Weights of a small GPT-style language model, trained from scratch on English Wikipedia.
Architecture: no biases in attention or MLP, tied embeddings, value residuals.
Each number is 50 + 12 x the weight over its row's rms, rounded and kept within 0 to 99. Layers, rows and columns count from 0. The size before them is the row's rms in percent of the matrix's.

# up: layer 11 MLP up, 1152x384, rms 0.04, rows 322-390, columns 0-47
# down: layer 11 MLP down (transposed), 1152x384, rms 0.0342, rows 322-390, columns 0-47
up322 100:30 48 43 54 36 49 42 32 31 42 35 72 24 29 29 39 46 60 41 38 71 70 52 42 44 26 72 32 42 38 51 53 31 54 27 32 41 46 51 26 52 51 57 31 44 41 32 43
down322 101:53 60 60 48 39 46 23 62 35 54 49 60 57 48 28 57 59 43 40 46 59 52 42 40 50 36 48 64 46 55 53 43 46 52 48 59 39 61 56 49 53 31 38 47 66 39 44 99
up323 100:51 51 55 47 61 45 38 32 68 21 50 59 48 54 47 50 52 54 52 38 66 45 32 66 57 48 60 46 48 74 59 54 44 38 74 57 48 36 47 63 45 76 62 50 47 52 53 61
down323 102:47 59 72 36 58 48 47 60 54 71 66 36 44 78 36 69 39 47 53 65 32 59 52 28 32 42 86 44 45 39 66 59 40 68 60 43 41 36 32 69 33 54 62 61 40 51 32 71
up324 105:36 39 50 51 64 33 48 41 66 29 41 35 33 54 34 60 56 54 39 31 57 50 37 77 73 54 63 54 33 46 45 62 72 44 28 40 75 33 57 46 35 63 69 36 48 64 47 66
down324 106:46 54 52 56 44 43 60 69 42 52 52 65 50 62 48 60 67 40 59 64 63 29 36 52 38 61 62 48 64 41 54 44 81 64 59 44 36 47 71 42 48 29 57 72 58 44 54 53
up325 099:56 32 46 71 53 63 47 44 47 35 48 60 55 38 62 59 41 70 46 52 42 61 43 35 42 55 72 54 73 64 41 36 53 50 57 55 22 60 65 39 64 74 61 43 60 54 47 51
down325 098:55 66 15 43 58 44 43 44 63 48 42 57 36 63 52 59 57 50 67 47 45 52 38 43 31 38 48 57 58 30 68 59 31 49 35 33 46 38 53 45 50 54 52 36 40 44 49 71
up326 100:46 44 44 59 41 50 55 45 38 53 35 51 29 63 70 48 42 56 72 38 43 34 43 54 44 57 60 42 57 42 52 74 63 24 46 38 35 36 53 45 66 45 33 43 65 58 46 58
down326 100:46 67 41 39 47 60 40 43 63 59 59 31 62 54 63 51 42 61 54 37 61 35 27 55 45 52 65 48 60 67 35 45 54 47 31 39 55 51 68 48 42 38 55 50 31 64 59 30
up327 099:54 43 74 50 56 59 45 25 47 55 61 26 37 54 50 22 42 45 41 38 21 52 37 37 41 46 62 45 64 44 42 34 54 53 61 39 75 59 49 47 70 66 51 48 68 59 33 63
down327 098:46 28 39 69 56 45 68 49 23 36 31 49 57 62 67 34 61 38 60 45 60 60 46 56 62 72 60 58 65 32 56 63 34 57 44 49 40 71 48 45 32 67 54 53 57 52 60 36
up328 109:38 44 68 32 63 35 62 29 36 47 40 74 44 45 62 76 56 67 50 35 57 44 63 51 27 34 46 62 37 39 47 56 66 42 67 33 51 26 46 51 57 56 36 46 58 51 39 59
down328 106:41 29 56 41 57 42 68 40 51 60 31 53 35 43 46 41 56 61 34 21 45 24 33 47 36 27 56 27 59 40 40 67 38 52 35 51 52 55 68 40 42 29 44 45 50 29 37 55
up329 098:42 40 67 52 34 48 53 56 31 56 32 35 55 54 62 54 50 76 54 38 46 68 54 42 44 48 53 56 51 62 39 50 50 57 50 32 50 32 20 84 58 37 59 52 31 53 75 50
down329 098:73 50 73 59 40 44 51 48 52 43 71 63 54 41 43 51 80 34 47 77 68 43 40 60 43 44 44 54 31 44 30 54 41 46 33 38 53 37 45 60 60 53 52 55 38 78 51 47
up330 107:51 45 44 68 64 54 58 57 59 61 34 42 43 47 42 51 58 47 62 35 51 47 41 41 67 47 46 81 49 45 46 55 43 68 47 55 46 69 44 68 56 25 59 58 53 69 73 86
down330 108:47 53 45 57 45 55 50 54 53 38 53 48 60 70 40 54 48 25 36 64 47 53 37 45 53 39 46 62 38 35 42 65 34 76 53 64 53 52 45 55 64 38 45 44 31 50 61 56
up331 101:60 54 57 38 46 47 73 44 69 50 37 69 39 53 57 40 55 57 38 56 48 20 39 31 47 60 58 37 38 46 56 50 59 63 47 59 81 52 47 46 55 65 44 71 62 63 62 63
down331 105:28 59 64 37 41 47 68 42 47 52 71 23 37 63 50 58 48 45 50 77 43 67 32 36 43 18 68 48 38 43 47 62 52 67 58 36 44 30 55 56 35 42 47 50 40 65 42 42
up332 107:30 47 53 66 53 56 37 46 47 39 51 62 44 47 51 60 74 67 57 42 48 52 39 55 59 49 31 23 30 34 44 47 57 57 29 56 54 51 38 74 59 61 61 53 50 47 51 57
down332 106:45 72 52 49 52 49 56 45 80 47 54 36 31 48 56 49 64 50 58 45 47 37 27 52 32 51 42 78 38 58 52 60 41 57 37 81 57 54 71 53 44 71 58 58 48 54 59 42
up333 098:47 43 72 56 65 50 64 66 49 44 62 36 29 53 27 67 39 48 36 56 41 58 41 66 49 48 28 30 40 47 50 37 43 56 50 29 51 29 40 32 68 47 63 29 57 46 56 56
down333 100:34 76 38 43 37 55 59 44 59 55 51 58 51 48 34 45 62 41 46 51 34 50 75 58 32 59 48 52 73 52 37 30 40 42 54 49 60 31 47 54 53 50 47 32 56 54 57 47
up334 106:34 69 66 52 42 40 75 32 36 49 33 60 40 60 61 39 44 45 23 60 53 55 53 35 25 57 82 51 52 80 53 37 47 38 80 42 41 53 53 56 55 44 44 38 49 46 47 54
down334 102:55 44 59 48 71 44 16 45 40 51 40 41 58 56 46 56 64 69 58 39 35 41 45 49 67 64 34 50 61 53 46 54 39 52 51 46 70 53 46 52 67 30 73 55 48 44 52 37
up335 101:51 51 51 71 64 45 23 61 51 51 33 47 48 53 32 51 31 67 52 59 54 42 58 47 45 21 36 53 72 56 32 56 60 54 34 42 57 47 34 50 48 44 47 40 58 65 53 48
down335 102:30 27 47 45 46 45 63 53 45 78 56 54 30 48 46 56 46 51 70 49 45 61 45 60 48 29 44 54 46 37 29 58 49 41 35 42 63 41 49 33 53 40 42 44 41 41 41 28
up336 097:55 64 64 71 64 44 29 58 47 33 55 47 40 32 47 56 51 54 50 60 54 49 54 62 64 29 54 39 47 47 61 56 50 75 73 53 47 58 47 52 61 34 51 45 66 47 64 46
down336 095:53 61 46 51 40 64 50 58 55 46 57 62 52 40 55 27 80 19 42 64 48 32 56 38 69 56 40 38 81 40 48 63 44 45 41 42 41 41 47 47 54 41 30 53 52 69 55 72
up337 099:64 58 62 46 61 59 31 50 70 53 45 55 40 36 59 53 58 54 57 59 56 32 55 44 67 72 44 36 51 37 35 53 79 51 52 45 62 63 47 58 38 65 63 40 33 51 52 48
down337 101:55 45 39 55 60 45 50 56 41 10 62 34 44 49 51 30 43 38 49 38 30 57 39 43 55 55 65 38 51 58 43 64 50 57 28 54 55 43 49 58 51 53 59 50 46 74 65 54
up338 100:63 61 45 66 35 70 27 31 74 64 45 51 40 43 66 34 51 54 35 46 73 59 50 42 60 21 56 61 55 28 60 29 69 49 52 48 46 46 33 59 63 44 47 54 47 56 38 61
down338 098:39 48 51 23 78 27 50 49 56 23 43 28 45 52 49 53 38 67 50 36 31 48 13 49 46 58 49 74 56 55 52 38 73 59 56 81 38 43 63 48 44 54 59 59 67 57 47 48
up339 096:52 54 63 41 73 67 39 55 63 76 62 66 28 38 61 34 60 49 45 53 41 46 62 57 66 40 49 61 44 51 47 36 55 26 63 53 43 52 33 41 56 44 52 50 48 53 62 72
down339 098:52 57 41 43 72 61 48 53 64 56 72 52 57 51 33 49 58 19 48 52 40 36 60 63 42 55 49 50 55 54 53 51 43 37 65 70 75 20 53 56 35 35 34 51 40 63 58 51
up340 100:38 51 35 64 75 47 41 53 40 40 55 30 37 57 63 57 44 57 58 52 40 48 44 59 68 20 36 55 54 31 63 55 61 59 47 20 62 35 43 81 64 43 59 23 46 46 35 71
down340 101:43 46 43 50 51 69 40 49 54 52 38 51 60 39 52 29 58 46 55 35 45 47 39 77 55 61 62 57 63 64 37 59 62 36 51 49 54 63 59 67 40 52 40 46 39 36 57 48
up341 098:53 38 67 43 49 78 34 58 41 48 43 66 25 55 61 67 66 48 32 61 54 46 36 70 71 49 44 39 45 47 40 65 46 42 51 50 45 60 52 51 52 49 47 40 60 55 51 54
down341 099:57 50 40 52 54 49 69 30 56 50 67 35 47 45 45 76 39 27 48 43 35 53 35 60 34 54 61 17 70 26 44 67 65 47 51 53 57 32 41 53 47 40 35 51 59 48 49 56
up342 099:67 39 46 48 51 48 37 38 67 29 41 57 44 45 63 39 64 54 53 31 79 24 73 71 66 60 40 51 53 55 39 43 37 44 52 42 47 47 47 57 51 56 67 50 60 59 66 50
down342 101:41 53 38 56 50 48 46 39 38 58 46 61 57 42 51 38 45 21 55 46 58 63 35 31 60 44 52 51 33 43 53 57 31 52 45 43 52 49 67 52 44 62 54 67 61 73 43 50
up343 100:54 54 56 65 63 42 63 51 31 62 10 52 40 52 36 41 55 69 34 46 40 43 56 36 55 59 48 44 42 34 47 58 49 46 79 54 34 47 42 51 64 57 50 55 60 62 69 72
down343 097:59 30 62 45 49 52 42 63 47 55 59 43 55 51 49 59 59 55 43 39 56 55 76 43 45 36 70 32 69 41 44 35 51 47 74 44 27 39 51 35 40 72 67 48 55 58 57 39
up344 096:43 40 71 60 45 59 45 49 49 55 44 50 60 57 45 48 39 55 46 54 59 32 65 49 39 71 52 41 51 32 42 39 41 56 48 63 55 62 62 24 46 54 57 41 57 57 55 41
down344 099:43 36 50 57 60 34 63 75 72 45 64 46 63 40 53 28 51 44 76 50 44 46 39 37 48 55 29 51 70 52 43 49 50 55 34 52 63 32 36 47 69 61 56 36 58 65 59 57
up345 094:62 39 60 38 71 76 31 34 49 43 50 59 50 37 65 23 51 61 46 58 70 45 46 56 55 41 60 47 51 44 54 55 58 71 44 62 67 52 53 25 58 67 57 40 56 56 62 69
down345 093:53 42 74 57 62 50 45 45 47 37 63 60 17 59 25 58 46 44 77 73 54 50 60 35 50 37 45 47 53 57 58 45 54 56 44 32 50 34 47 48 46 57 40 63 39 68 57 52
up346 106:25 40 62 45 59 34 51 52 51 53 56 44 49 53 52 54 49 58 64 26 62 52 38 45 57 53 29 48 45 74 71 42 79 49 49 51 42 52 44 54 53 48 63 50 43 65 73 64
down346 106:71 60 53 45 26 49 54 56 53 41 51 56 42 48 67 75 39 54 60 68 36 42 47 37 57 37 38 46 55 56 52 72 67 49 55 45 59 53 70 57 42 38 58 25 38 60 42 57
up347 100:51 52 57 72 56 53 71 41 44 58 54 39 52 52 39 28 30 81 46 60 41 58 34 64 61 54 45 36 70 46 40 48 59 44 61 38 47 38 44 46 47 27 58 74 62 50 65 47
down347 100:67 60 54 41 57 48 44 60 26 53 44 52 40 57 56 50 79 65 59 53 70 47 49 36 59 21 44 69 64 35 72 60 34 35 67 59 60 45 67 44 52 51 34 43 51 57 57 48
up348 106:47 49 50 70 48 72 46 68 56 51 52 61 50 63 40 70 48 50 71 46 47 39 63 52 58 54 51 50 48 67 33 70 67 57 66 50 24 69 45 60 68 53 54 62 68 58 54 60
down348 106:39 67 43 59 46 62 30 47 54 35 53 47 47 46 58 47 46 27 41 30 40 56 48 60 49 41 40 68 57 43 41 49 69 61 44 55 56 40 61 27 45 45 47 37 54 44 35 63
up349 087:62 48 57 49 56 81 44 56 58 58 35 39 46 33 53 45 31 49 25 43 75 52 43 57 44 55 40 35 34 48 43 47 47 50 54 53 63 41 46 52 44 53 55 60 38 56 51 48
down349 088:27 55 36 45 28 54 48 47 34 51 50 62 81 36 34 44 38 22 60 51 46 30 75 44 68 64 52 35 48 55 34 31 53 41 48 45 36 54 50 68 55 59 58 57 41 29 40 53
up350 110:58 43 47 68 52 52 36 56 48 40 29 47 49 70 48 54 48 50 39 40 52 55 68 50 62 49 52 41 71 51 44 39 48 61 59 46 50 60 22 55 31 45 69 48 52 53 72 66
down350 107:63 59 56 59 51 53 55 34 47 51 50 45 46 56 39 60 79 46 80 49 62 47 44 47 59 55 48 67 47 42 42 77 56 50 40 41 29 46 38 48 56 40 54 50 41 52 73 50
up351 101:45 42 56 53 58 41 49 39 58 38 60 51 58 48 34 41 37 61 43 48 33 46 46 40 46 24 47 33 66 62 44 37 43 40 56 42 69 64 45 35 51 53 26 53 51 39 48 41
down351 103:56 61 42 37 47 48 43 64 63 59 46 42 53 28 51 46 39 48 60 63 50 33 54 62 37 67 58 46 44 40 55 59 64 57 74 38 26 39 61 61 96 30 51 52 39 38 42 41
up352 103:57 55 34 56 54 57 69 42 36 49 51 66 66 51 43 45 51 76 33 46 66 32 33 28 70 43 56 37 49 36 58 40 69 43 65 41 51 52 29 60 54 66 40 33 43 44 35 45
down352 100:29 43 54 53 64 47 71 39 60 49 53 44 66 63 58 62 36 64 43 62 78 33 37 37 61 85 54 39 54 45 26 80 43 62 39 56 43 30 58 56 51 34 39 55 36 47 65 62
up353 099:32 56 62 48 42 57 53 37 42 65 57 54 29 38 55 50 49 62 43 32 62 30 41 54 34 54 61 38 40 52 47 44 40 42 69 57 33 40 33 60 58 42 41 49 63 53 46 61
down353 099:58 47 39 53 30 47 60 44 33 43 45 47 35 41 49 32 58 42 58 33 62 47 71 39 54 44 55 57 38 68 72 57 47 48 45 49 27 52 25 37 47 37 44 51 53 27 52 56
up354 099:47 72 63 55 74 57 60 44 41 68 43 49 35 25 71 41 60 54 43 37 40 55 34 59 13 51 32 57 45 51 61 27 53 44 40 32 76 62 58 61 61 44 48 66 40 27 62 45
down354 101:41 38 66 44 46 46 40 61 50 50 66 50 28 58 71 62 45 47 49 44 41 63 55 77 39 53 62 41 57 44 50 50 33 42 65 57 46 43 51 45 53 42 55 50 54 37 25 32
up355 099:34 45 48 63 68 54 37 62 46 55 35 57 45 51 42 52 62 52 68 46 65 51 54 59 50 55 42 63 62 45 59 61 49 57 46 41 25 53 40 53 36 70 48 44 67 64 53 79
down355 097:39 52 53 49 50 52 37 62 48 54 37 57 66 59 64 58 47 00 40 32 45 58 56 38 51 39 59 34 56 49 45 59 55 41 58 49 41 73 31 55 39 52 29 41 44 73 76 46
up356 098:46 69 57 44 38 36 32 63 64 48 48 70 44 65 55 44 62 77 63 54 66 32 49 49 55 34 40 43 67 47 52 59 49 35 56 67 53 31 54 55 55 54 67 40 63 49 48 66
down356 100:32 47 48 47 53 50 45 58 43 54 26 70 39 54 44 74 44 50 48 66 58 72 29 48 57 51 48 50 49 36 51 35 58 54 53 33 52 63 50 26 38 51 56 63 33 42 31 49
up357 099:69 62 62 52 43 32 69 45 49 58 58 52 58 46 64 63 59 55 53 48 37 78 48 34 45 46 42 60 64 71 66 61 38 36 45 51 70 24 62 64 71 23 59 54 58 37 73 49
down357 100:44 36 54 55 48 50 72 41 48 58 52 61 46 44 45 51 67 34 49 63 60 38 69 58 55 59 61 41 42 56 55 49 58 53 29 27 46 43 46 42 46 53 64 36 14 42 22 48
up358 104:45 46 48 60 48 38 54 58 43 55 44 44 46 40 46 67 60 60 25 38 43 52 54 46 53 63 46 31 54 53 56 54 35 60 48 62 59 37 44 50 68 73 34 45 55 60 58 53
down358 100:57 39 39 56 80 54 22 37 71 66 52 47 65 65 66 60 53 65 55 63 26 53 45 33 26 36 44 47 55 45 52 25 52 57 66 58 61 68 50 47 29 45 56 53 41 56 51 46
up359 103:37 34 78 75 68 45 51 65 39 64 50 48 58 55 37 52 46 49 50 51 45 41 43 37 64 56 38 32 31 65 30 44 40 50 62 49 64 50 43 75 66 45 47 40 57 63 49 62
down359 103:52 69 42 81 48 47 48 43 73 48 39 52 29 51 48 50 77 49 54 70 50 39 52 62 46 49 16 57 50 62 52 42 49 47 52 41 47 31 67 54 65 23 17 79 66 45 62 53
up360 099:52 37 56 47 63 43 63 42 51 54 45 52 28 73 51 56 52 64 69 50 26 51 40 56 59 44 39 27 55 35 46 65 61 76 30 67 41 38 71 56 55 45 55 60 60 46 66 49
down360 100:58 40 60 63 77 69 56 45 50 42 53 50 46 39 39 43 45 58 59 44 36 56 72 51 29 40 63 49 68 24 59 42 29 48 30 57 48 45 41 52 39 54 44 62 48 51 46 48
up361 103:62 61 44 29 51 41 36 47 52 40 44 66 17 54 46 78 48 68 54 45 64 67 50 73 53 55 31 67 49 45 53 40 53 44 29 49 53 23 63 68 45 60 61 71 44 48 62 45
down361 105:49 49 44 55 39 57 39 49 28 46 37 56 62 58 56 25 39 56 55 61 55 50 41 33 46 41 42 44 61 63 59 52 46 45 36 40 40 53 42 53 38 61 60 39 34 37 46 68
up362 093:39 71 61 49 61 39 53 49 33 31 47 51 41 50 78 49 42 50 51 37 56 46 31 50 73 59 52 42 44 49 52 49 65 44 42 50 52 52 36 58 48 42 49 74 45 44 30 61
down362 093:52 39 49 21 55 52 50 55 61 35 49 57 16 29 57 50 35 31 50 39 45 46 44 48 42 51 49 57 72 50 54 36 29 56 32 53 54 59 63 42 41 61 72 56 53 52 53 33
up363 100:39 65 42 54 46 66 42 41 47 37 43 68 56 58 43 50 57 58 41 42 45 41 41 40 51 49 51 66 41 42 68 31 52 31 60 51 41 50 62 46 52 33 76 26 74 31 57 48
down363 102:56 52 42 46 64 47 51 55 44 62 32 41 55 59 48 50 36 29 49 42 49 59 60 34 38 41 47 71 69 69 52 37 46 61 62 42 32 53 60 45 58 30 50 52 50 38 53 28
up364 102:51 56 46 66 49 57 44 56 36 63 40 71 59 57 58 39 59 52 54 37 39 45 43 56 69 60 40 70 33 55 44 39 72 33 43 63 49 64 53 40 48 59 59 34 40 60 61 56
down364 101:43 63 57 40 53 58 56 63 42 53 30 64 24 51 71 68 57 50 59 45 40 61 78 50 40 56 46 50 37 44 50 40 34 24 72 60 59 51 67 50 36 56 72 35 43 27 34 72
up365 101:42 33 53 41 55 73 52 44 45 34 39 47 58 33 54 40 59 60 62 45 36 71 38 59 63 62 35 42 43 51 48 24 55 48 31 52 78 45 47 48 40 58 51 53 49 44 33 56
down365 102:72 08 43 54 60 57 54 62 39 69 59 57 47 49 58 54 34 47 51 62 58 58 45 51 69 56 52 47 54 64 61 41 44 68 51 29 50 61 26 58 16 53 61 44 37 45 44 56
up366 105:50 45 66 37 65 61 34 62 45 52 50 73 18 50 57 45 61 67 48 49 63 21 46 60 54 51 36 36 60 43 66 47 41 61 49 42 37 48 44 53 52 60 56 55 48 57 34 51
down366 105:43 63 50 49 47 39 50 62 57 50 61 51 36 51 45 59 57 47 53 56 62 64 48 55 61 29 67 47 49 49 37 49 20 62 34 41 49 67 61 34 55 72 39 35 55 43 45 48
up367 094:69 56 43 52 44 48 68 34 55 43 38 37 39 28 56 34 55 61 40 46 51 55 52 69 37 30 40 48 53 44 50 48 56 32 53 40 41 52 57 58 63 38 56 59 57 38 43 74
down367 096:48 42 49 63 51 58 24 62 45 43 63 52 45 56 37 55 50 60 54 49 41 62 42 59 51 27 64 44 40 22 43 60 53 50 42 26 63 40 60 56 61 25 48 49 25 48 45 50
up368 103:52 46 53 43 69 59 51 44 48 52 64 42 51 42 51 59 46 54 59 39 32 37 56 31 61 40 67 70 49 38 57 66 77 64 16 38 40 36 63 38 57 41 46 52 48 34 52 33
down368 103:43 58 59 52 60 59 61 67 26 38 57 57 50 41 64 46 34 42 50 42 30 50 61 57 60 62 42 40 43 42 52 62 49 43 50 40 43 75 54 55 45 38 57 53 37 33 69 51
up369 092:33 59 49 63 42 56 63 44 57 46 30 77 53 69 49 63 46 42 53 41 57 52 71 61 42 50 56 37 59 41 66 50 55 37 62 54 42 58 49 64 76 56 48 29 78 64 49 68
down369 085:56 62 38 42 41 60 48 65 32 57 39 53 79 49 36 55 48 00 41 57 52 43 47 59 54 49 65 69 33 38 46 47 67 68 46 38 52 41 37 54 57 43 46 42 49 66 31 58
up370 103:75 63 63 48 47 52 51 49 62 52 61 64 55 65 48 61 59 55 40 38 39 41 34 49 49 55 60 56 62 53 61 55 48 43 33 49 63 49 37 41 33 53 59 48 50 57 56 50
down370 103:29 53 58 35 48 60 49 60 53 61 43 39 43 71 49 74 41 62 49 39 55 41 56 52 57 49 49 37 44 42 60 54 42 44 59 39 76 77 65 57 54 39 60 43 45 26 61 32
up371 105:39 34 66 56 61 51 43 37 77 67 68 36 49 67 35 56 40 69 50 53 43 56 27 49 39 27 37 55 58 62 59 51 62 48 45 52 62 44 43 42 58 31 71 68 55 35 43 71
down371 103:42 51 32 51 31 42 32 59 67 50 56 27 48 40 55 56 39 53 70 49 64 49 48 68 55 48 24 48 67 69 58 34 60 52 48 61 31 62 42 64 46 40 54 57 36 41 46 41
up372 090:56 49 27 52 55 61 59 55 43 48 65 64 70 24 30 57 67 43 50 39 43 38 70 33 56 47 50 62 64 57 46 47 65 42 55 44 65 32 64 36 66 47 62 55 46 36 61 61
down372 092:33 53 75 48 37 54 73 36 55 57 34 24 43 50 53 28 70 00 47 68 57 51 55 49 61 63 40 39 40 52 54 40 53 57 46 54 64 64 43 62 50 54 57 45 57 47 19 30
up373 097:61 43 72 49 51 71 30 57 47 50 66 48 75 52 43 51 48 59 42 57 46 37 55 31 36 46 51 47 36 32 35 57 57 51 38 40 53 42 50 54 64 42 66 44 49 50 46 49
down373 099:59 62 45 57 13 48 63 72 62 55 56 56 57 36 44 26 55 44 68 25 50 59 40 47 75 44 61 65 52 35 58 56 41 37 26 40 51 49 41 54 49 52 48 37 46 58 65 41
up374 097:46 53 54 46 65 45 57 46 72 71 46 77 39 43 47 51 27 51 41 39 51 50 38 63 68 22 48 58 51 66 58 56 52 49 54 14 73 46 58 74 60 45 72 36 61 48 64 47
down374 098:56 51 51 56 57 46 41 75 48 49 44 65 49 31 51 69 56 38 68 60 45 40 19 50 56 48 48 43 53 53 52 33 60 75 68 48 69 29 52 68 65 39 58 54 48 43 66 46
up375 104:54 45 54 56 75 31 35 55 47 56 61 60 30 39 46 40 58 56 55 51 47 43 59 46 23 57 57 66 68 37 58 31 67 44 63 27 51 59 46 50 62 39 51 71 64 59 59 60
down375 103:43 27 63 34 44 38 51 28 49 52 47 53 46 38 42 55 42 41 48 46 39 20 61 49 46 58 69 50 29 55 45 40 55 39 30 27 57 43 50 42 68 45 33 31 55 42 50 34
up376 106:35 70 51 50 53 50 52 67 53 56 19 46 50 66 48 60 44 56 62 61 54 44 44 59 45 52 08 61 47 40 54 46 48 69 60 43 42 30 42 50 52 52 43 64 46 39 67 63
down376 103:50 55 52 52 61 39 49 58 43 43 47 45 87 52 34 34 39 58 45 29 38 61 36 52 50 46 50 68 59 42 39 55 66 51 62 56 33 54 42 41 43 45 59 78 45 44 74 38
up377 104:53 13 39 67 74 60 46 71 46 58 59 63 39 37 47 58 46 75 55 49 41 32 55 44 54 37 42 61 62 51 50 54 67 67 72 22 55 54 66 50 51 70 64 43 56 44 44 43
down377 105:46 60 50 35 53 43 56 44 37 30 40 37 64 42 36 76 55 50 42 24 52 59 59 60 64 33 54 54 44 16 26 53 44 69 51 72 48 41 67 43 53 46 51 64 51 37 67 63
up378 108:41 49 83 47 55 27 32 43 69 55 46 54 42 48 63 48 67 69 41 35 64 69 71 54 52 60 67 25 61 74 64 50 58 77 46 45 37 43 66 51 53 36 74 59 64 84 57 42
down378 108:41 33 72 64 41 48 50 45 52 62 44 39 40 41 32 53 36 76 60 55 53 47 45 65 52 62 63 50 67 45 48 43 35 36 38 58 54 48 45 67 54 49 43 70 46 42 48 46
up379 107:52 44 58 42 57 62 40 60 43 63 32 41 50 55 46 49 46 56 57 73 53 27 31 69 58 39 59 43 52 47 44 61 49 50 32 46 53 34 43 57 57 45 61 35 45 50 55 49
down379 106:29 41 42 59 63 44 71 55 67 39 45 38 72 29 56 23 28 61 46 70 40 57 57 33 50 50 49 59 53 56 54 47 49 70 39 19 27 49 51 54 63 52 39 30 35 37 55 80
up380 101:49 62 50 70 58 26 57 41 67 28 30 40 40 44 30 47 41 47 53 54 76 54 51 57 55 48 55 41 74 45 57 50 53 58 56 49 49 39 37 43 71 39 49 41 56 40 41 53
down380 097:40 77 51 56 46 59 37 53 65 36 40 58 52 50 61 44 72 27 41 51 50 37 54 54 33 60 61 63 40 56 36 61 49 53 35 57 31 63 53 67 52 75 52 48 49 63 41 66
up381 094:50 38 46 41 63 44 38 70 34 46 29 50 63 64 41 59 72 56 63 36 47 46 38 51 52 40 55 66 52 69 57 56 50 46 34 34 70 57 49 68 69 45 42 37 66 53 74 62
down381 099:55 55 35 61 48 48 23 61 76 48 52 44 67 48 49 44 46 65 42 36 51 69 58 18 52 60 50 46 54 61 26 38 46 63 48 43 53 56 51 62 49 54 66 34 44 69 46 47
up382 097:42 60 35 49 60 49 46 52 52 59 32 50 55 38 57 41 43 59 40 67 76 65 41 68 61 48 62 42 63 66 68 36 39 62 56 56 60 59 18 43 49 54 63 39 66 61 82 41
down382 097:40 53 56 37 54 58 50 41 53 57 65 52 70 66 58 37 25 57 47 50 65 63 39 56 45 49 45 64 40 52 38 37 54 55 42 54 40 28 62 56 58 40 56 57 56 45 34 63
up383 102:58 68 49 67 60 56 31 36 62 42 62 52 51 41 43 65 47 68 60 48 62 45 32 53 52 33 58 52 66 79 36 45 43 56 62 39 49 40 39 54 48 53 55 29 63 65 57 78
down383 101:39 40 13 51 46 41 59 46 62 41 52 52 40 51 49 40 40 59 30 61 29 57 45 62 38 36 43 50 63 43 90 44 40 41 75 59 51 48 56 38 55 53 29 75 55 48 48 68
up384 096:50 67 57 60 53 45 58 43 48 52 62 52 61 63 44 49 56 61 67 50 49 61 57 34 46 47 45 45 55 46 49 38 84 51 51 36 36 64 62 19 72 64 53 50 46 42 42 68
down384 098:46 52 56 54 63 60 76 43 52 44 44 50 31 57 21 50 64 52 42 45 43 63 59 49 47 52 27 60 69 66 53 27 49 70 63 54 46 73 60 53 33 30 82 62 44 48 50 41
up385 090:52 43 33 62 55 62 48 57 48 51 39 46 38 57 49 35 45 47 47 40 66 65 38 50 70 40 30 64 41 58 61 38 51 48 43 42 75 46 29 66 73 59 57 47 70 40 45 61
down385 096:68 75 44 45 62 62 62 42 31 50 58 32 36 48 36 31 24 17 37 43 38 37 40 46 44 51 51 48 42 38 66 40 38 33 38 47 47 31 52 63 54 69 64 52 60 18 54 51
up386 105:40 50 56 60 44 45 62 45 57 80 57 56 28 83 68 25 38 51 45 48 50 31 30 38 68 37 42 63 63 40 65 31 53 54 26 22 70 41 29 67 38 61 52 51 64 51 40 60
down386 105:40 61 49 23 54 59 54 55 43 19 57 42 47 47 40 64 35 44 49 62 42 41 30 57 78 34 49 53 17 46 36 61 45 19 15 73 40 55 57 28 57 45 59 36 51 40 31 58
up387 100:45 54 60 46 41 54 37 42 50 60 34 45 33 60 62 37 46 56 41 34 47 54 40 62 37 23 19 25 43 73 55 65 49 30 38 50 48 59 24 61 64 38 55 30 49 29 45 30
down387 102:54 37 72 37 60 66 50 69 53 46 56 61 61 47 41 50 42 49 62 52 52 43 44 48 34 62 65 48 66 41 59 23 32 55 40 54 38 40 42 53 77 62 50 53 55 36 33 61
up388 103:40 40 59 41 65 53 58 44 41 36 48 56 52 43 37 49 44 70 49 47 36 68 39 53 64 43 43 67 66 18 58 25 37 68 43 36 67 45 36 61 49 30 46 70 50 47 44 37
down388 104:37 66 52 39 55 37 41 40 43 52 35 61 56 36 70 61 58 48 58 33 52 48 62 48 25 66 36 44 50 45 38 53 42 47 57 45 23 60 49 37 61 34 34 53 56 51 43 63
up389 094:45 52 59 61 68 86 49 57 67 53 42 48 46 58 52 34 60 62 53 36 67 58 42 34 67 62 42 84 51 55 70 39 74 55 47 30 54 38 50 62 56 49 34 50 59 55 45 54
down389 098:39 63 44 36 40 66 57 76 45 38 73 42 55 37 23 48 48 27 56 51 22 72 43 58 50 51 46 60 60 65 46 34 70 53 34 48 53 39 33 46 61 47 15 58 60 38 67 58
up390 103:61 55 59 43 60 63 37 55 48 53 47 62 53 57 64 60 38 59 48 57 43 44 56 53 64 47 47 55 69 47 46 56 73 74 47 38 42 51 47 58 58 49 71 69 44 54 54 35
down390 106:36 48 36 50 79 56 71 29 35 36 52 43 61 57 46 36 49 32 68 46 49 47 60 43 38 46 51 51 44 45 55 48 38 52 59 59 49 43 48 45 47 49 45 46 35 48 46 49